Weights of a small transformer language model.
Size: 10 layers, width 320, 8 heads of 64, vocabulary 8192.
Training: 797M tokens, 6286 steps.
Each number is 128 + 32 x the weight over the matrix's rms, rounded and kept within 0 to 255. Layers, rows and columns count from 0.

# layer 4 attention output (transposed), 512x320, rms 0.0423, rows 306-315, columns 160-319
[[155 115 138 135 134 156 108 123 192  96  42 138 139 146  93  84 144 138 155 185  99 143 161 104 149 143 171 155 117 118 140 140  89 129 107 127 138 105 144 113  52 127  66 118 138 157  89 184 163 169 155 178  99 119 139 101 125 161 140 138  94 126  88 142 180 156  96 168  90 108 146 125 115 139 125 133 119 121 117 120 151 130 141 134 103 112 162 179 162 130 118 205 125  69 185 206 109 161 121  70  62 202 192 141 133  59 122 155 144 134 160 164 100 114  84  71 124 140 100 139 133 147 138 126 153  83 140 166  69 109 130 120 135 132 167 191 120 159 157  75 155 142 169 139 115  68 128 144 120 108 120  94 109  81 149 166 110 145 170  93]
 [153 118 114 114 165  99 145 138 134 125 128  88 177  82 111 142  55 112 105  69 109 128 125 104  95 122  80 142 168  82 145 153 162 145 110 111  84 159 145 124 145 155  75 157 198 178 116  92 100 125 152 100  88 135 128  83 138 109 202 101 133 141 114 100 111 154 153 153 127 140 130 160 135 139 112  81 108 168 163 140 125  99 119 109  76 132 106 104  95 141  73 136 103 138 144 137 107 106 187 153 121 163 135 130 143 120 142 162 140 177  72 122  76 163  16 121 142 133 115 150 141 149  98 138 101 147  97 158  77 132 156  41 147 109 157 127 114 171 143 154 144 104 111 134 117 121 113 119 131 121 112 145 111 137 186 116 166 119 105 105]
 [119  67 107  67 115 132 116  99 103 136 144 151  86 110 121  96 113  92 122 179 104 156 100 145 144 153 142 148 137 138 113 151  93 124 144 114 149 128 161  73 118 116 121 152 124 158 156  93 196 219  75 116 134 141 154 112 173  91 146 114 113  70 103 125 140 131 165 114  90 138 166 167 133 106 109 142  98 153  99  99 174 133 125  94 119 132 106 117 157 159 133 154 131 116 152 152 153 101 122 113 117 161 106 114 147 111 153 157  71 141 155 110 142  81  60 103 122 190 151 112 154  72 107 147 139  82  98  85 102 111 109 194 135  94 136 115 200 162 132 165 133 216 197 149 145 137  98 130 148 114  65 153  79 119 130 134  85  96 107  86]
 [ 87 162  76  90 203 121 147 154 128 136 130 108 111 140 178 100 138 114 146 113 134  68 161 154 185 136 130 146 146 144 147 109  94 122 142 142 146 125  66  98  91 105 164 118 107 111  97  90 121  72 150 136  93 138 160 108  98 115 120 137 142 149 101 128 139  68  87 118  94 145 126  95 144  90 141  91 107 130 119 141 114 106  90 142 152 125 131 136 160 140 164 138 112 132 127 126 132 140 141  76 170  90 149 166 113 185 134 166 131 168 114 177 112  63 121 151 130 124 144 106 135 190 102 144 168 100 160 162 150 159 131 187 125 149 104 138 117 108 149 166 130  91 114  87 103 180 113 152 143 122 114 157 136  62 143  65 151 109 142 143]
 [118 131 124 137 131 133 101 115 152 141 142 103  98  80 179  57  97 153 158 108 144 119 131 138 110  76 123 173 139 103 195 156 126 130 125 126 135 115 123 178  79  75 159 118 116 119 161 164 103 147 152 172 112 134 141 134 127  92 115 175 118 163 155  82 147 125 150 142 124 123 211 120  68  93 105 120 139 126 134 158 139 139 141 126 178  89 132 168 172  93  92 139 134 125 128 105 115 104 132 194 143 109  93 141 112 141 128 156 163 139 100 105  85 203 145  92 123 106 132 137 111  87 150 128 114 132 107 110 137 178 106 150 107 164  95 117  72 134 129 130 137 125 117 171 126 126 120 129  98 106 116 120 113 117 127 180 135 122 141  91]
 [108  94 127 112 120 118 100 119 101 140 145 168 143  86 160  75 139 112 103 218 150 177 107 171 115 162 157 172 139 136 142 115 104 201 148 175 126 118 131 166  90 113 129  77 120 136 164  88  99 176  90 133 103  80 128 186 121 167  98 166 168 133 114 164  59 134  97 186 138 128 171 110 139 150 139 135 148  96  96 129 148 118 169  97 185  91  49 124 103 141 126  72 126 157  99 111  47 198 104  80 176  74 159 126 135 126 107 115 177 102 179 128 138 126  90 159  91 135 134 101 180 177  72 114 123  74 150 193 123 118 120 155 142 109 108 134  41 169 120  92  86 131 137 177  85 146 102 101 175 140 141  75 158 142 131 150 138 135 161 118]
 [150  89 133 164 102  86 129 151 160 154  83  88 117 132 159 153 129 102 164 154  47 107  82 120  93 129 114 137 133 110 137 131 149 119  88 133 164  96  97 138 121 119 119 163 147 149 143  55 130 188  95 109 141  98  91  92  73  96 125  91  98 126  97 137 158 139 120 107 176 136 134 126 110 138 116  82  81 101 195 166  71  95 156 147  76 128 118 139 147 140  69 142 143 129 147 140 147 157 110 102 116 166 155 166 112 115 174 117 103 124 138 132 117 117  93 136  94 127 115 103  91 142 113 192 150 116 112 129 110 126 131  99  81 144 126 108 154 119 149 110 147  90 193 148 124  98 165 165  94 196 137 140 146 113 164 104 172 146  46 144]
 [143 134 125 149 137 127  95 155  53 110 139 157 123 135 125 189  81 130 133 190 121 114 213 152 150 114 119  93 155 131 131 156 126 119 111 106 104 134 119 105 158 142  95 146 138 118 129 108  88 150 130 118 114 164 145 133  91 116 146  79 195 124  95  95 124 112 178 140 127 117  99 151 159 121 154  95 131 116 123 107 100 116 136 148 136 174 152 140 103 110  82 118 139 136 160  96 132  88 126 123 131  98 126 112 114 147 132 102 140 114 119 164 104 131 119 144 176  86 127 127 123 148 108 114 154 114 117 134 115 168 121 149 131 126 126 224 183 108 140  94  94 125 119 111 149  37 123 156 143 127 178 109 128 110 128 102 142  59 155 172]
 [119 179 171 195  82 122 167 142 159  66 171 146 126 147 150 103 188 148 120 183 124 155  94  99 124 130 146  68  97 124 106 125 192 113  81 104  91 151 155 106 165 146 149 161 155 183 151 160 157 112 133 114  95 123 164 101 125  96 127 149  69 134 126 150 147  56 146  46 118 205  73 160  91 152 102 170 210 114 190 117 151 125  79  80 133 113  97 113 136 131 122 147  67 133 159 151 128 171 162 139 163  98 138  87  22  79  94  85 122 161 175  82 135 141 138 174 149 131 113 126 110 175 118  96 122  95 170 160 167 158 180 127 108 121  98 140 220 139 143 126 165 162 214 136 165 139 148 135 112 137 152  68 114 100 131 124 194 109  97 131]
 [ 91 167 113 154  88 129 169 112 113 138 116 197 153 105 130 103 116  54 107 104  94 119  91  78 108 121 153 199 110  91 186 129  91 140  98 127 139 145 154 144 126 144 122 130 161  69 129 180 123 116 136 135 128  73 131  91  98 106 173  98  83 125 105  76 134 132 132 108 146 105 122 158 111  60 157 139 156 103 102 136 103 186 165 120  92 113 147 157 144  59 241 166 124 154 120 123 104 147 104 114 157 133 129 133 142  97 146 114 146 108  97  93 121 129 130 135 146 154 133 118 111 119 163 166  74 124  84  88 188 115 140 122 127 158 155 128 117 147 127 133  99 140 154 129 132 149 119 127 147 173  85 131 153  77 108 101 169 133 110 151]]
# layer 4 attention value, 512x320, rms 0.0855, rows 307-316, columns 160-319
[[140 104 183 129 154 113 124 147 126 109  74 125 106  82 143 171 156 139 167  96 210 112 114 147 111  99  60 111 123 137 140 133 151  86 150  88 158 110 113 151 162 142 164 151 129 104 135 149 118 104 129 157 129 141 113 115 167 145 192 129 107 127 123 161 144  89 114 140  97 147 132 125 142  91 103 105 161 154 125 147 115  90 147 134 150 118  99  95 113 151 108 163 167  60 173 136 162 157 107 139 180 178 143 135 133  76 148 124 100 135 162 141 133 161  86 154 123 135 124  84 141  86 115  85 102 116 105 117 120 120  82  99 130 112  78 157 136  77 149 203 119 175 121 122 129 107 150 111  94 121 161 145 123 112 200 156 157 149  77 119]
 [119 103 112 111 107 178 188 119  60 211 138 121 155 143  60 144 170 110 190 118 107  91 153 109 133 121 124 164 159 102 141 113 184 132  86  87 113 124  93 109 101 135 121 123 113 115 164 106  97 142 171 127 144 175 120  75 212  92  80  98 111 155  70 126 154 185 159 138 118 159  90 141 166  79 179 147 107  60 215 137  93  95  95 143 116 169 136 144 107 142 165 199 120 126  99 116 130 136 113 140 167 182 144 135 121  95  65 167 152 159 174 131 140 155  57 119 216 118 136 158 126 113 169 112 112 125 163 132 123 126  89 123 112 192 155 153 117 159 158 166  70  87 126 116 201  89 100 177 100  92 145 137 108 135 133 144 184 105 116  93]
 [115  96 126 166 125 115 131  92 137 150  65 119 120 156 139 209 104 115 116 147 116 157 100 170 137 146 135 145  84 110 126  73 174  97 139 143  96 137 169 120 154 143  94 138 105 135  90 136 118 169  85  79  98 124 125 145  86 130  84 185 196 177  77 162 190  95 110 205 125 157 116 108 137 142  95 142 117 113 107 139 144 114 106 146 132  90 122 168 133  88  87 145 102 108  84 159 118  94  95  94 113 125 176  95 180 117 108  98 105 165 122 157 191 153 152  74  86  87 113 154 112 104 118 143 190 142 142 119 122 126 119 165 124  92 191 120 141 133  98 170 112 150 112 131 103 182 115 173  83 140 139 150 130 123 170 129 167 162 126 139]
 [152 164 121 155 116 129 133 206 126 116 135  82 148  96 107 130  77 126 110 144 133  96  90  94 136 169 126 115 106  70  98  92 116 140 147 114 181 118 192 137 107 165 145  97  91 143 146 139 142 143 148 125 131 141 104 150 115 136 136  65  76 138  97 121 123 177 124 119 113  99 173 194 159  92 111  94 120 144  79 197  88 142 128 162 143 108 154 149 168 146 111 108 127  88 126 109  96 140 131 149 123 169 147 105 163 153 102  55  90 145 130 135 118 193 150 144 122 118 138 100 130 190 128 163 197  99 153  88 118 127 181  91 133  86 135 129 149 212  52 110 172 155 126 143  92 106 113  86 159 169 169 188  68 123  99 125 110 143 115  99]
 [117 109 125 103 116 125 117 138 107 170 128  93 120 105 159 119 124 118 126 154 174 166 162 121  96 140  93 106 174 125 154  84 189  95 150 136 148 140 136 131 163 142 143 144  79 123 142 135 162 151 132 142 152 134  96  79 119 111 114 142 160  54 169 145 138 151 114 132 162 134  85 101 148 135 127 121 132 127 154 120 136  94 117 149 108 129  89 145 189  81 139 142 139 138  87 111 103 113 108  58  88  80 140 123 101 180 152 120  62 140 118 173 177 129 224 101 161 118 206 112 137 137 190 167 114 115  83 116 170 134 185 107  84 118 129 123 151 167  90  78 126 159 135 137 137 145 126  87 148 135 135 224 111 181 144 103 138 140 123 141]
 [140 168 163 151 155 110 135 105 129  58  99  98 100 119  67 119  78  96 138  83 149 171 106 160  86 163 110 132 106 153 126 131 103 162  87 116  72 107 108 135 145  87 143 165 159 153 160 117 172 106 136 127 165 171  92 113 199 128  94 145 141  67 141  94 136 116 170 149 108 144 135 173  88 110 160  90 120 120 187 132 136 118 140 133  65 160 115 111 129 166 101 151 137 112 147 193 191  75 122 102 111 165 145  95 130 122  78 158 155 163 106 181 153 190 120 133 156 144  88 123 161 100 176 110  96 138 125 139 166 163 114 126 113 116 143 122  91 146 124 156 126 180 105 115 148 110 146  67 123 106 138 140 161 187 164 148 150 165 105 155]
 [138 123  91 179 125 134 127 148 180 132  69 115 129 144 134  68 155 105 132 118 124 102 122 133 116 168 123 112 132 123 152 134  97 135 147 152 127 114 140 169 102 156 127 118 125 127 112 111 180 115 107 145 170  82  91 151  93 124 178 104 118 127  83 109 136  96 101 155 144 107 100 132 103 137 107 178  86 140  89 183 166 111 115 137  97 104 135 126 139 120 131 115 168 108 151 138 118 159 191 101 126 127 135 151 195 112 139 101  69 122  76 148 118 132 111  72 133 146 101 150 114  94  89 147  88 158 108 133 190 148 170 155  66  87  82  77  63 133 112 119 112 127 103 194 121 148 120 138 120 154 123  88 177 159 191 188 179 150 110 119]
 [118 136 135  90 133 169 137 150 108 124 158 103 108 107 124 107 137 100 198  81 101 120 130  98 119 125 124 153 106  81 152  85 186 127  98 109 123  97 116 178 121 122 141 167 163 104 106  82 176 156  81 119 112 120 106 153 106 138 103 147 176 149 182  85 129  98 149 151 109 121 105  83 114  97 122 149  48 108 127 133 158 147 108 150 121 120 148 157 107 116 130 104 159 161 177 129 107 123  79 163  90 112 143 133 112 168  96 170 149 149 193 142 155  92 138  63 163 121 115 192 153 140 139 158 140 176  83 153 146 116 119 174 206 185 127 125 106 140 134 146 105  91 111 123 126 106  91 186  93 120  91 211  79 152 164 132 159 148 150 125]
 [163 152 127 153 103 171 186  97 136 134  46 113  95 118  86 122  92 150 152  99  51 145 153 131 120 144  97  83  90 159 114 127 135 115 135 117 181 116 122  99 141 146 126 154 129 161 167 132 124 120 100 154  98 178 142 107 105 142  98  98 176 144 137 122  87 180 124  83 115  99  85 134 127 117 130 121 134  65  39  60 146 123 193 209  87 120 148 149  87 176 174 169 174 120 180  99 121  78 183 154  81 154  76  75 128  81 166 169 160 169 171 136 112 218 119 195  97  62 142  82 124 153 124 110 146 161 164 128 122  85 119 120 157 133 164 153  56 126 144 140 156 102  78 174 111 111 115 156 191 102 113  64 148 123 148 106 133  81 155 104]
 [105 112 134 127 165 106 125 125 156 177 156 140  81 179 195  99 123 118 154 151 145 164 215  86 152 165 127 126  91 135  71  69 156 102  85 109 109 187 134 124 135  84 186 153  65  92 188 180 203  97 135 103 104 119 170  95 115  65  75 153  81 104  96 114 133 127 133 134 148 142 155  89 150 158  82 127 127  68 158 121  87 169 119 124 163 158 115 124 142 138  97 109 158 131  92  99 178 159 159 121 133 105 125 164 125 143 131 138  70 142  94 135 106 115 162 102  92 144 119 164 160 140 146 121 147 103 126 177  84 124 125 153  86 109 130 155 117 153 115 167  90 175 137 122  83 159  76 105 140 120 114 220 153 109 131 168 143 137 126 183]]